Weights of a small GPT-style language model, trained from scratch on English Wikipedia.
Training: a variant of Muon for these matrices, 10683 steps.
Each number is 200 + 20 x the weight over its row's rms, rounded and kept within 0 to 999. Layers, rows and columns count from 0. The size before them is the row's rms in percent of the matrix's.

# layer 15 MLP up, 1280x320, rms 0.0396, rows 407-450, columns 0-79
093,213,213,168,170,206,178,197,215,184,185,185,174,197,216,199,198,188,207,196,183,222,195,226,222,180,176,191,215,227,222,168,224,205,206,191,214,196,199,159,179,177,211,176,180,170,234,216,200,223,202,195,210,217,229,202,190,198,201,192,156,222,185,220,203,182,192,179,220,202,192,200,209,210,189,201,233,194,200,193,203
098,181,231,213,207,248,174,208,195,215,228,128,197,221,199,186,187,197,201,173,221,210,207,177,201,236,218,192,216,219,178,185,187,228,198,186,211,226,157,198,209,205,157,233,182,198,216,202,228,201,206,186,204,193,148,212,175,185,215,196,214,228,167,199,248,212,209,165,213,226,215,226,231,239,204,191,210,214,209,201,186
098,163,184,209,180,209,200,171,208,249,198,184,172,216,184,192,186,175,210,199,214,184,234,219,225,207,227,226,225,195,172,219,202,230,207,227,209,205,191,239,196,175,205,207,215,168,208,173,232,186,234,201,209,209,177,187,190,206,184,205,214,194,215,206,232,172,220,182,230,201,197,205,199,202,201,231,230,193,238,190,182
102,226,212,184,205,210,201,165,183,205,217,200,181,176,240,177,203,203,195,196,190,195,172,233,206,193,193,216,173,237,196,209,198,251,192,212,183,217,192,188,230,158,191,232,159,225,196,199,191,218,234,180,181,181,237,219,171,190,180,201,199,212,197,201,180,202,186,228,210,230,217,207,222,204,189,219,183,180,198,208,171
100,218,205,193,176,188,215,217,144,221,207,239,210,186,201,172,209,205,221,191,226,200,203,195,193,199,198,176,183,202,195,159,177,182,186,199,220,216,206,198,183,191,184,213,229,187,199,198,196,232,208,243,200,198,218,223,218,182,169,192,193,223,255,192,203,157,212,206,180,201,207,207,222,215,214,185,218,207,203,196,216
101,199,217,232,217,189,217,205,227,208,191,207,204,187,245,208,177,212,218,198,183,187,224,252,229,162,184,183,213,176,201,201,242,196,230,191,217,186,222,166,164,184,215,175,167,232,191,186,228,224,210,200,223,210,199,161,190,234,196,184,173,178,209,203,199,204,199,161,197,196,214,179,212,201,203,192,221,175,178,216,230
097,182,209,186,196,163,209,206,196,219,207,199,214,205,200,200,215,220,173,164,213,195,228,219,198,191,220,185,202,216,228,167,180,192,165,195,178,238,237,188,224,169,186,197,233,218,200,185,159,205,199,197,210,243,171,226,235,205,232,196,211,181,220,190,180,194,213,228,186,208,197,189,227,215,179,232,201,195,193,197,186
104,211,194,207,201,206,185,183,185,167,197,182,196,193,239,174,205,204,228,185,168,193,174,206,199,199,205,190,187,206,204,231,195,197,235,193,220,202,207,206,188,160,221,235,191,148,209,195,200,191,184,198,230,210,212,191,258,169,186,213,225,176,203,198,214,221,153,193,215,178,205,188,194,206,238,195,225,186,177,163,205
102,207,203,184,166,214,172,227,219,211,224,181,204,182,189,192,206,183,175,173,203,238,181,217,192,229,189,178,193,209,209,189,221,211,193,240,184,216,208,207,134,173,223,220,198,198,199,173,184,190,208,234,221,191,181,186,146,194,222,205,158,186,216,226,192,188,201,197,184,177,202,207,209,207,217,219,171,224,225,180,214
113,195,230,194,212,186,186,201,203,242,237,226,228,216,219,196,175,192,197,205,232,168,204,191,170,227,208,205,183,208,220,187,195,236,181,225,207,178,186,193,197,200,173,231,238,185,180,201,172,210,218,187,226,237,156,198,199,186,194,161,224,191,213,206,226,235,221,213,196,191,187,171,254,232,175,227,201,214,238,220,175
102,159,234,223,212,165,213,217,208,188,195,197,184,198,192,167,208,193,175,195,215,171,218,175,178,207,188,210,183,214,210,213,207,196,194,218,187,212,189,167,204,220,170,165,244,215,238,207,203,225,210,204,191,235,175,221,191,216,203,196,241,225,198,204,237,237,248,186,190,217,190,216,204,213,197,181,226,222,220,162,202
097,201,244,204,219,173,201,228,203,204,190,226,200,260,205,186,201,213,198,208,199,220,219,184,241,182,199,209,178,212,244,170,176,181,195,166,230,200,191,211,235,193,211,183,194,200,244,201,216,197,206,209,234,234,207,185,248,213,185,178,225,176,228,206,179,178,218,222,217,199,195,193,225,179,206,195,206,213,208,189,220
094,215,202,166,204,200,176,205,183,188,211,179,189,201,221,234,190,210,230,227,213,200,201,245,280,173,235,199,215,205,218,185,195,229,184,215,171,194,231,201,209,208,193,176,216,195,212,216,184,224,206,223,171,224,225,228,222,171,225,209,196,201,208,191,220,214,202,160,193,182,191,182,225,183,187,193,226,190,203,226,243
097,173,197,212,205,262,182,170,204,226,167,204,196,206,209,197,189,166,228,212,203,175,210,181,201,215,218,215,202,195,195,176,216,216,196,212,218,165,216,172,191,178,204,206,230,213,202,208,201,209,226,202,184,187,189,203,192,174,228,167,195,226,235,239,199,205,209,191,197,199,206,183,192,191,176,176,166,238,208,174,139
104,190,206,175,193,203,179,187,210,207,201,209,186,218,181,195,179,255,202,208,212,197,217,230,219,180,252,171,195,192,180,186,224,232,172,160,192,203,199,223,232,225,195,166,188,225,194,184,218,183,213,187,186,238,207,184,216,198,214,232,234,244,211,211,238,186,193,140,209,213,190,195,213,192,221,201,188,198,175,157,167
098,209,215,211,200,231,212,204,189,222,193,175,193,143,150,196,197,198,198,178,191,165,183,221,205,257,210,168,207,179,216,123,222,186,174,178,202,199,180,204,209,177,201,198,201,200,198,193,214,190,199,200,192,222,182,211,204,205,188,165,225,170,210,207,242,182,207,188,226,212,211,215,228,172,218,184,204,169,226,169,220
093,198,215,217,211,193,235,211,197,191,177,188,199,203,185,185,195,182,211,201,222,183,152,209,182,154,177,205,174,186,177,236,193,171,208,238,223,179,198,168,214,251,228,235,187,165,196,209,225,215,186,227,182,190,205,173,208,161,227,235,192,216,166,209,226,213,197,181,177,195,199,195,235,200,213,241,193,218,230,196,178
097,200,212,173,197,224,223,201,227,205,196,186,211,187,181,225,178,212,180,199,222,187,180,181,227,191,160,191,173,192,191,212,175,185,216,200,166,211,210,169,221,198,212,177,188,163,180,182,219,189,217,235,218,202,218,218,201,206,192,165,229,187,187,196,188,201,211,203,203,194,184,227,221,207,203,198,232,188,186,216,204
101,201,179,169,188,196,187,217,150,195,160,181,202,207,215,186,221,195,194,226,176,222,194,213,197,177,231,197,188,221,185,206,184,166,205,225,185,220,222,196,215,205,203,182,206,171,218,197,197,178,182,216,238,196,200,194,225,203,240,175,224,182,212,203,217,219,209,203,206,198,193,216,205,172,216,196,179,209,221,213,223
101,193,207,217,186,214,223,200,229,167,176,196,213,217,216,217,160,196,186,219,198,176,152,216,237,196,209,204,221,216,192,198,177,203,178,196,203,194,228,213,236,222,222,208,185,188,225,178,209,186,239,166,193,218,189,189,154,177,197,202,192,230,195,201,207,199,197,231,197,228,211,185,206,210,195,168,201,191,184,179,201
103,210,246,225,171,191,239,192,205,184,193,249,215,226,222,191,213,184,216,190,175,173,201,197,205,201,187,180,224,172,200,214,180,172,207,189,204,202,180,212,187,177,208,199,219,142,232,179,221,186,219,188,220,219,173,191,210,175,186,201,181,224,199,191,231,192,236,219,189,192,196,235,219,201,194,210,158,195,199,205,224
101,225,202,217,185,195,251,210,221,182,204,214,188,174,228,168,198,263,205,171,202,215,211,193,218,194,214,179,205,156,201,175,202,185,201,227,193,205,230,231,187,186,183,176,229,194,209,191,201,185,206,201,187,204,210,179,188,213,191,244,211,214,220,209,195,200,208,214,209,173,192,191,166,184,216,209,206,203,191,171,198
102,194,196,184,181,214,204,200,198,222,217,233,219,194,203,192,211,180,205,192,167,175,200,194,220,176,202,224,197,204,233,202,213,208,164,204,170,178,206,216,192,207,217,208,227,190,194,228,187,231,192,202,217,208,203,187,224,181,203,177,156,197,170,216,180,192,221,219,193,217,179,208,215,191,235,210,195,232,200,192,184
094,168,227,231,206,216,223,207,210,208,189,206,208,172,184,211,215,202,182,193,204,183,208,215,219,198,173,234,182,208,161,178,179,225,196,202,221,210,188,193,212,222,221,203,191,188,199,225,211,198,199,197,193,184,201,168,188,247,206,210,229,201,199,184,237,191,205,199,186,202,204,191,202,169,202,185,192,145,213,211,227
100,227,202,194,203,226,201,181,178,218,207,197,222,158,216,178,217,233,170,198,200,187,230,203,207,209,166,199,151,220,215,209,183,233,193,178,220,219,212,182,186,212,193,198,178,150,211,203,193,199,219,197,204,160,182,195,191,168,203,182,218,222,190,192,200,228,197,211,205,203,217,208,183,170,194,180,170,166,174,171,206
101,182,231,229,228,182,182,203,217,201,228,215,222,161,197,210,188,179,189,249,179,219,172,170,205,235,179,218,175,194,179,203,205,230,172,202,194,169,198,200,206,175,218,179,196,189,203,210,187,185,198,221,224,219,209,180,201,189,168,208,204,216,204,193,196,214,167,232,190,187,190,173,183,204,221,203,221,213,218,193,161
103,212,182,149,205,187,185,213,210,202,242,205,189,189,246,203,169,207,227,223,184,183,200,215,194,226,176,198,214,192,229,178,220,183,237,170,216,196,157,192,157,227,179,200,163,223,180,189,210,187,220,211,207,194,198,230,206,199,222,191,196,189,194,181,223,203,192,195,219,213,157,211,183,197,220,221,174,229,223,210,181
112,186,202,212,215,237,199,192,230,202,248,192,192,176,191,177,183,161,189,219,189,193,196,209,208,199,218,207,221,222,162,206,185,252,210,181,169,229,198,214,205,177,204,212,221,201,192,177,189,211,180,182,232,215,220,201,214,208,233,193,211,187,196,211,185,212,220,209,186,179,183,228,189,186,192,204,203,194,224,194,197
099,212,214,201,222,183,196,203,205,179,188,184,187,222,187,180,251,246,222,203,194,164,209,196,223,211,210,248,182,215,193,203,199,189,179,220,208,194,192,181,194,138,247,217,178,220,223,217,177,221,203,189,218,185,208,184,163,170,186,203,217,211,202,196,196,195,209,213,243,207,174,182,196,183,241,186,233,207,159,188,194
102,188,203,189,172,236,193,206,218,181,177,214,191,199,188,138,214,198,238,168,194,230,204,223,214,181,204,226,227,223,174,238,196,200,192,201,205,164,212,168,201,187,192,199,202,188,176,220,211,201,211,171,181,213,220,216,213,192,224,196,189,233,259,172,212,186,230,210,222,160,185,164,243,197,196,195,209,232,171,190,232
100,221,203,190,218,184,187,212,220,210,214,174,199,218,216,199,191,202,208,180,208,212,165,226,230,200,177,189,206,206,202,219,189,193,188,211,206,185,183,199,226,208,211,205,211,211,213,181,192,241,228,172,209,197,204,195,172,177,192,197,197,223,220,164,257,201,221,172,155,204,218,204,194,197,201,200,208,168,192,154,156
097,199,214,222,158,200,195,213,236,201,181,171,204,184,186,213,169,185,178,226,154,227,185,197,211,168,183,181,216,217,210,216,172,221,171,220,183,204,197,198,215,195,206,189,193,202,186,206,193,194,219,182,182,213,181,199,217,195,201,210,177,209,192,166,217,221,170,208,225,162,199,175,202,226,212,245,229,202,191,225,189
096,186,207,224,221,186,230,160,197,234,227,206,172,184,180,212,230,206,182,175,207,191,187,215,219,225,194,179,186,199,174,192,172,224,192,222,210,185,205,209,196,144,178,178,182,215,185,230,203,181,172,176,208,206,212,208,225,227,213,187,215,176,198,203,197,224,220,175,183,179,216,211,227,186,208,189,220,192,164,190,197
103,206,183,193,201,192,209,225,203,174,200,194,220,203,222,204,224,190,222,169,159,207,201,221,255,202,208,190,209,197,209,200,184,208,210,184,202,223,198,181,187,202,183,184,231,230,194,219,237,203,222,185,183,217,219,155,229,227,209,173,200,200,202,222,228,202,199,161,195,166,166,188,242,182,179,220,195,229,209,190,233
099,201,207,217,194,175,210,189,194,215,195,211,239,179,229,221,200,206,151,162,184,219,200,186,196,172,192,197,176,197,203,202,236,202,211,210,189,191,208,190,212,203,225,196,194,183,158,230,180,183,217,217,204,189,224,181,191,170,217,229,223,207,180,239,177,154,195,198,203,186,164,196,153,225,192,197,202,189,227,217,203
101,199,240,222,210,179,235,233,201,226,186,205,228,194,188,226,229,224,179,204,180,181,198,192,220,240,185,205,199,191,206,198,194,185,192,184,184,211,202,197,185,218,176,213,219,177,197,199,190,203,192,191,236,193,189,213,225,204,151,192,213,192,204,255,202,201,208,191,221,198,237,211,238,215,205,189,194,239,196,176,225
107,188,158,180,189,198,222,207,197,217,195,183,260,206,231,221,178,172,219,216,199,168,195,173,237,185,173,205,226,256,197,188,188,206,212,240,192,190,182,196,163,190,221,243,218,242,182,242,186,229,209,167,210,194,226,208,210,208,173,196,205,213,204,203,223,163,207,190,205,228,207,214,220,211,203,192,220,210,195,212,184
101,179,168,187,172,191,139,192,199,173,154,193,190,228,200,176,201,214,207,203,226,198,203,209,225,187,175,184,179,212,224,185,182,214,214,212,181,201,207,177,178,198,221,263,178,190,178,209,179,194,240,215,189,207,174,216,192,235,190,190,192,211,218,208,212,241,209,189,201,182,222,181,209,215,197,186,190,218,210,200,203
097,224,171,177,193,205,197,189,204,234,198,238,214,200,204,207,215,196,199,233,189,212,202,202,197,205,194,169,202,194,227,173,197,185,190,228,153,170,193,171,172,162,194,163,212,236,203,223,185,224,185,197,228,185,205,185,178,199,205,204,212,215,176,163,227,193,248,208,174,200,181,214,201,193,218,202,216,155,177,194,208
099,217,194,196,199,148,171,196,232,200,206,183,233,236,191,165,199,204,144,194,169,169,205,228,177,213,224,229,203,213,202,208,192,197,203,212,197,205,211,169,166,215,194,198,170,198,199,203,220,191,175,240,191,194,203,179,202,199,160,236,187,193,185,197,203,212,193,205,179,210,210,211,208,225,187,201,228,193,196,205,209
107,176,229,203,199,161,200,193,174,183,184,169,184,209,199,174,167,202,189,192,194,185,229,200,233,196,207,169,172,199,164,197,180,189,198,160,213,205,219,223,208,185,184,178,214,202,186,225,194,219,193,190,172,225,198,184,184,193,187,216,181,190,205,185,185,190,212,198,200,176,192,197,227,164,203,204,190,212,208,192,195
101,236,206,187,194,212,204,209,161,171,206,185,198,186,220,213,220,188,208,192,162,226,192,190,207,184,200,194,200,228,220,192,189,181,226,196,220,174,212,239,180,194,193,164,235,189,212,173,226,171,214,197,232,207,240,206,146,211,179,199,188,204,173,181,213,181,196,183,188,209,222,209,203,180,208,213,219,203,208,195,229
101,187,178,196,237,208,181,179,209,160,204,173,205,214,244,201,209,218,202,216,220,206,171,191,199,217,232,187,244,182,202,187,190,227,195,210,213,166,220,162,220,194,209,191,208,226,202,179,235,209,211,226,206,204,169,205,217,189,192,169,182,209,209,213,193,228,216,206,182,200,195,182,214,186,203,213,243,172,220,234,194
102,205,208,182,192,208,182,203,209,189,247,196,194,183,200,214,203,183,188,214,214,149,217,229,180,201,223,175,199,225,232,234,212,240,181,201,201,165,191,212,200,214,222,212,201,213,199,205,188,153,169,202,211,216,210,177,188,220,221,196,184,206,264,197,194,185,168,199,198,185,190,195,190,195,170,201,195,211,214,238,181
# layer 15 MLP down (transposed), 1280x320, rms 0.0396, rows 407-450, columns 0-79
102,172,195,232,190,189,197,177,202,186,220,188,208,173,178,170,181,188,189,196,239,230,238,205,182,184,209,211,218,200,157,223,205,218,196,217,203,224,211,201,201,243,206,180,196,222,207,221,177,193,170,199,180,172,209,200,218,196,230,204,197,188,180,197,186,215,214,210,226,180,230,206,208,222,189,203,184,182,191,198,210
106,183,192,217,212,170,193,214,216,203,217,230,242,190,169,198,235,192,204,218,184,208,207,189,167,202,204,176,191,165,202,187,188,199,212,205,191,221,202,181,194,205,160,156,205,200,198,208,153,150,196,173,195,203,162,182,201,221,199,220,225,240,189,175,191,194,216,230,210,206,187,227,222,228,215,198,200,197,195,209,240
098,203,230,205,169,205,202,229,202,186,208,242,227,195,182,179,213,229,213,186,200,169,201,220,206,233,187,175,193,207,237,219,232,191,201,193,210,206,177,202,227,229,196,212,184,214,203,184,196,169,179,200,154,202,219,221,201,210,181,212,215,183,215,234,202,186,230,170,182,199,228,190,179,188,238,208,230,207,177,232,229
096,204,186,218,171,200,210,178,208,192,204,215,193,185,213,167,183,192,215,161,219,229,222,207,172,163,173,182,179,192,184,196,257,213,185,194,186,200,180,239,212,196,202,199,209,180,213,191,204,222,199,196,194,144,198,217,215,206,161,194,209,223,178,185,216,244,184,227,210,191,205,220,212,183,179,233,190,198,215,218,192
102,217,211,221,209,197,225,249,193,235,201,217,170,231,194,166,248,181,192,210,184,174,234,208,187,225,197,195,169,222,161,185,208,194,193,165,217,195,189,197,185,200,179,190,190,205,188,208,190,198,236,214,208,186,232,181,209,172,231,197,198,214,198,164,179,212,175,203,194,171,196,195,198,189,199,214,204,229,221,213,205
096,226,180,235,212,214,167,195,191,220,190,189,217,200,191,190,188,234,197,180,213,221,193,222,158,197,185,192,191,191,230,184,196,184,218,198,186,208,218,229,221,184,205,180,201,214,184,173,209,222,182,191,228,234,175,160,231,203,172,163,198,192,172,220,197,190,209,207,194,234,209,193,203,208,217,197,203,184,200,214,212
091,204,168,200,216,218,183,178,209,184,169,214,209,170,191,201,205,204,245,203,187,233,215,199,156,182,210,200,183,199,158,199,221,215,225,197,213,158,162,215,215,233,215,191,185,196,205,216,215,220,203,228,221,210,236,191,208,186,165,185,167,211,171,194,209,191,202,180,202,184,218,209,193,215,206,186,232,192,195,226,197
093,238,224,197,194,196,182,185,219,213,193,203,187,167,209,211,211,174,174,220,165,220,236,230,198,192,212,242,213,189,205,194,228,205,190,212,193,192,166,193,193,191,199,175,173,224,226,244,147,214,206,193,200,205,202,189,182,181,226,203,199,179,189,243,212,165,218,222,213,207,206,186,227,179,231,229,172,173,187,213,217
094,188,201,212,217,186,186,223,195,172,219,201,203,187,195,226,216,189,178,187,226,150,196,203,173,198,226,216,182,177,146,205,181,210,187,173,193,225,199,196,216,167,213,215,127,201,209,228,238,191,204,194,186,224,202,233,222,202,200,195,211,208,198,230,179,220,204,166,209,167,229,225,213,204,193,190,193,168,237,194,201
122,208,161,178,176,207,198,198,197,207,217,217,203,192,187,227,162,218,217,182,172,181,219,207,214,215,197,212,189,194,205,229,198,236,179,184,236,199,198,218,204,217,191,207,205,197,213,186,196,188,188,168,174,204,203,186,188,223,191,201,203,193,164,204,176,169,215,233,196,184,187,228,239,191,202,184,220,223,191,176,189
104,203,191,181,206,169,171,203,214,186,217,235,226,180,208,236,196,219,179,203,204,220,208,249,149,220,191,214,202,192,244,178,193,186,190,142,192,218,227,175,207,214,189,191,197,179,212,207,228,226,188,201,192,211,201,188,219,199,168,223,236,227,198,216,210,208,221,218,209,219,179,222,203,201,201,202,205,203,211,191,197
103,199,194,182,197,238,164,220,201,187,208,194,205,216,166,216,215,157,206,214,176,213,248,162,186,183,183,228,225,201,251,182,187,206,236,205,193,197,206,205,215,197,218,197,205,213,183,184,224,195,215,165,189,174,204,203,204,175,172,196,232,176,208,165,221,192,213,234,211,205,172,176,223,192,243,208,212,206,187,171,236
089,191,196,224,193,203,212,202,209,212,180,237,185,200,178,218,216,212,200,197,199,190,211,175,171,204,165,223,153,192,172,202,193,180,198,210,210,217,207,198,170,218,220,212,191,185,192,206,205,167,206,212,214,177,157,194,213,227,227,192,233,207,194,220,183,201,180,203,206,183,189,192,236,250,160,221,213,203,227,185,197
100,214,266,204,198,211,196,232,205,184,206,188,193,170,187,191,211,192,233,209,210,194,184,196,184,169,207,171,211,185,198,155,221,226,192,199,179,223,183,224,178,199,227,194,204,214,177,194,208,216,193,221,211,192,205,186,212,221,203,230,193,204,195,203,230,195,231,169,229,164,193,221,152,193,191,231,224,187,224,200,183
103,222,233,223,229,209,200,205,211,205,186,205,220,188,203,208,186,201,216,187,200,220,162,185,169,216,222,181,202,224,166,238,154,163,172,196,177,227,203,176,201,202,214,210,200,194,237,222,220,212,195,238,170,218,202,189,259,181,228,223,200,180,180,191,199,192,194,187,229,188,198,200,187,205,230,207,219,199,183,220,205
095,181,190,199,217,208,217,204,195,185,141,205,191,223,182,175,200,213,219,181,195,203,183,221,203,214,199,235,203,217,161,215,188,228,182,219,181,194,162,181,199,190,181,180,222,212,181,186,188,213,227,230,210,211,215,176,217,237,188,197,178,198,184,189,179,180,185,141,183,185,212,237,193,213,204,251,183,184,199,188,212
092,173,196,223,185,196,183,215,230,219,179,219,182,209,185,182,217,191,184,158,200,197,211,190,205,220,228,215,203,194,218,193,176,230,173,185,168,188,221,213,231,188,204,229,186,206,197,207,166,183,214,188,186,154,190,209,214,220,180,193,196,202,209,189,173,212,149,201,213,198,192,165,208,203,178,189,208,197,193,193,185
094,176,229,176,220,185,197,214,193,218,223,194,214,183,190,220,180,205,178,211,232,237,223,187,146,202,181,230,210,195,200,157,234,234,189,225,229,182,209,197,211,191,156,208,178,226,218,203,221,191,187,176,210,193,183,202,222,184,224,226,213,218,178,183,173,201,181,190,191,200,185,201,225,176,210,234,158,180,217,210,185
094,211,179,198,165,239,232,191,205,210,175,195,202,203,189,204,219,193,211,175,182,210,207,193,189,195,227,193,191,213,167,230,180,201,221,175,171,214,173,228,220,213,230,186,199,199,193,202,227,166,219,217,193,180,189,217,185,232,177,185,185,197,202,229,198,195,199,195,196,177,208,181,199,174,232,234,228,170,190,212,211
106,211,236,191,196,239,180,211,233,205,180,200,202,178,200,230,186,186,195,209,194,233,184,225,208,222,192,180,231,208,225,205,183,208,186,199,178,203,205,194,204,211,156,215,202,200,175,209,207,225,200,182,194,209,187,188,207,215,246,201,187,183,194,182,180,150,219,173,191,211,188,165,169,165,185,172,177,183,157,222,210
096,226,206,195,225,210,189,208,186,208,191,200,191,213,214,185,211,201,203,176,207,218,181,193,179,225,206,199,216,193,199,207,205,208,182,240,204,163,187,255,204,214,218,202,205,192,205,188,177,237,210,187,207,192,244,196,195,173,211,198,172,237,189,229,207,216,205,152,214,185,205,230,198,227,235,221,180,191,212,184,208
091,194,209,201,218,197,188,202,178,220,178,216,218,215,190,180,185,206,207,215,199,208,209,212,215,189,183,196,232,208,193,172,188,173,195,163,214,184,207,195,227,198,193,198,211,174,200,228,166,191,185,214,212,192,202,204,177,216,171,227,177,176,193,193,225,195,205,249,199,197,227,195,211,150,169,210,189,185,191,200,212
097,169,207,223,214,206,196,212,187,180,229,190,182,200,188,210,216,176,205,201,183,236,204,206,153,217,201,209,176,221,184,167,185,187,189,222,185,209,201,186,193,181,190,186,204,193,194,171,184,199,201,186,204,169,172,206,219,217,236,223,209,193,204,192,197,193,197,204,227,176,176,210,212,205,185,180,208,202,198,222,192
095,204,206,190,208,206,180,178,223,207,214,193,198,218,181,163,198,194,162,240,209,213,232,191,184,233,163,192,181,174,202,204,199,193,203,233,211,201,228,214,159,214,231,216,221,257,184,184,207,197,156,220,198,251,195,185,193,235,185,192,183,189,210,201,217,207,202,199,199,185,197,202,198,239,138,194,181,207,186,206,188
100,199,185,182,197,185,180,191,166,204,209,198,223,201,199,176,167,199,224,201,189,193,204,184,189,195,201,189,224,203,213,161,222,202,193,184,235,248,202,229,177,222,198,177,206,168,207,185,166,217,202,204,182,196,199,195,203,193,193,187,170,209,217,182,204,196,206,202,194,178,212,150,205,195,174,234,218,200,216,189,175
101,180,187,247,212,203,191,209,180,216,215,201,210,216,192,212,194,240,180,223,189,232,231,213,216,215,201,205,198,203,164,232,201,203,227,187,159,207,213,204,192,211,228,209,198,200,207,198,160,218,221,233,209,201,203,186,189,195,201,191,206,193,191,175,203,202,235,230,252,180,211,233,188,153,213,179,216,168,185,206,145
109,190,193,221,207,187,208,187,177,191,177,204,175,199,173,181,187,194,210,189,134,213,214,174,214,183,194,211,232,221,184,193,217,237,207,210,213,174,182,195,187,201,234,197,165,179,207,181,221,156,188,195,208,225,216,208,198,177,207,193,196,229,205,206,226,193,213,210,216,248,181,201,215,213,192,214,191,186,175,233,209
110,187,191,241,181,226,171,204,209,163,190,203,214,225,166,190,197,206,203,196,203,207,189,209,222,160,237,201,215,216,236,226,168,234,209,199,209,202,232,174,180,179,220,203,201,189,203,209,168,158,166,196,184,221,205,208,232,222,204,204,188,198,202,219,225,210,239,211,194,169,196,196,217,181,186,199,197,190,185,199,183
097,184,184,207,206,195,204,208,178,212,215,208,241,187,214,187,171,197,173,185,182,223,169,256,167,191,215,230,200,195,170,222,183,183,202,160,211,155,179,178,171,211,190,244,248,213,209,207,223,176,200,205,180,197,209,177,198,204,215,181,170,214,182,192,197,169,196,211,168,228,197,192,214,199,175,200,175,222,211,175,201
103,207,207,187,183,211,219,188,219,182,214,214,211,216,198,212,186,220,243,210,210,205,208,202,166,169,182,193,159,196,211,192,200,239,217,175,207,224,227,200,165,199,188,184,178,182,193,190,175,204,211,176,210,173,221,192,238,182,162,189,174,172,178,205,193,186,206,188,190,235,190,181,195,217,194,190,212,169,187,193,167
106,188,192,204,199,192,221,206,210,198,199,177,230,217,205,216,239,214,207,225,209,174,238,251,203,179,212,233,174,208,180,211,176,202,210,198,206,254,188,198,196,217,155,199,197,223,205,151,199,177,172,173,225,185,224,224,154,233,211,206,188,211,205,191,136,213,185,221,215,192,207,175,205,182,184,208,181,206,185,163,176
101,170,196,205,186,217,219,205,183,231,200,222,192,210,189,177,208,202,227,212,193,205,194,226,203,198,210,207,201,199,224,210,211,205,237,201,222,195,195,215,212,207,230,185,183,201,220,200,220,209,172,242,192,199,193,164,172,188,198,192,180,199,213,202,158,180,215,192,195,226,227,164,137,181,189,178,197,225,210,198,200
096,164,171,231,212,216,169,240,184,199,201,200,171,155,199,200,191,176,211,204,222,205,243,208,201,162,223,193,196,189,164,205,185,200,210,145,209,219,205,192,182,203,229,208,200,201,190,166,214,211,217,183,185,231,213,200,181,196,175,196,170,192,200,178,196,201,190,171,208,226,156,225,181,180,211,217,204,209,216,195,217
096,211,190,233,202,189,213,195,196,177,190,184,214,195,192,221,193,178,157,179,250,191,184,172,188,194,221,167,189,189,212,177,254,192,226,214,202,197,206,236,197,175,204,244,204,189,195,213,181,224,220,217,194,179,224,254,147,197,190,202,209,186,195,199,182,195,198,218,210,216,194,223,186,217,185,188,204,193,210,233,204
095,226,195,191,225,227,247,195,207,179,191,175,190,221,185,171,175,211,201,202,228,204,216,228,178,199,240,223,193,205,220,193,201,181,206,185,186,202,219,189,235,194,172,186,217,198,190,170,187,225,215,182,190,233,172,203,210,238,203,171,217,179,219,201,204,210,222,173,239,181,177,206,208,175,182,200,209,214,197,182,230
094,210,223,225,189,223,186,162,210,205,205,216,173,222,175,221,178,194,161,188,227,208,187,199,195,219,224,176,197,207,188,188,187,209,210,211,226,200,175,158,194,201,213,186,172,199,207,165,198,203,202,201,176,218,189,207,196,160,199,211,179,244,191,189,218,212,208,199,201,167,197,233,182,212,207,208,186,156,234,197,219
100,170,210,223,198,207,203,194,178,183,152,228,213,181,203,180,192,228,244,202,196,215,213,163,185,188,199,180,215,228,207,200,189,200,228,195,216,200,195,213,212,192,185,202,195,200,156,195,181,154,198,180,195,263,184,206,218,190,185,189,233,198,187,225,221,215,202,206,169,204,204,184,209,229,180,210,212,178,218,199,214
092,209,244,216,223,213,275,221,188,229,241,209,239,160,192,167,194,234,215,188,195,195,205,169,184,215,198,212,239,202,196,157,220,195,226,191,230,189,184,194,174,193,204,160,179,197,219,182,231,231,205,198,174,208,211,182,214,178,194,199,188,202,183,205,220,180,214,189,207,193,216,166,193,192,245,180,169,186,201,218,195
096,195,194,188,191,232,205,196,213,171,206,156,223,185,181,187,222,196,181,201,212,215,202,190,190,159,197,200,210,176,209,191,191,206,229,184,233,203,204,206,212,243,163,187,178,180,197,202,228,190,226,206,187,183,176,183,218,170,195,205,157,157,208,196,214,216,204,207,227,199,199,226,226,217,197,194,181,196,213,183,225
110,205,205,197,215,158,204,236,226,181,204,209,207,199,212,202,187,227,172,189,204,190,191,194,214,226,229,164,203,207,183,213,181,206,218,171,220,216,201,203,202,212,173,221,206,175,193,233,200,202,212,227,180,201,182,183,173,250,231,195,183,207,174,188,208,170,151,217,178,226,186,195,191,229,146,222,189,189,224,166,217
104,225,237,214,189,158,221,196,165,207,218,189,242,215,195,180,206,170,208,203,224,217,181,200,211,174,222,220,177,200,189,216,194,188,184,208,192,165,225,193,215,205,201,166,196,163,209,213,226,170,205,228,202,246,211,186,194,229,205,214,243,207,187,204,211,188,199,200,194,191,197,214,148,179,226,189,198,187,207,200,181
098,181,155,192,193,205,219,207,186,215,220,172,199,171,150,212,226,188,174,233,191,233,228,226,238,200,222,201,202,166,206,191,181,215,205,186,227,208,184,204,227,219,220,192,224,219,225,220,190,241,200,223,203,190,210,176,230,189,230,190,201,187,164,188,217,168,212,203,206,216,215,227,176,195,189,180,209,187,166,215,165
102,205,190,205,193,218,184,185,237,190,191,186,233,144,212,231,215,204,189,209,225,214,226,209,204,199,199,196,219,197,232,217,205,216,230,174,182,225,185,222,172,228,207,202,215,192,223,201,200,187,220,223,181,196,221,174,177,174,209,210,173,190,212,179,180,214,199,192,181,172,236,230,191,178,226,232,184,196,226,241,219
106,217,185,186,236,214,205,185,195,198,209,185,228,218,210,205,196,193,200,194,207,153,198,193,233,193,201,249,179,210,179,232,212,200,204,163,208,180,202,196,229,188,224,182,229,203,204,230,198,180,217,194,215,168,201,191,205,162,199,210,228,197,187,185,214,223,190,205,204,200,213,204,203,192,209,244,205,197,195,213,200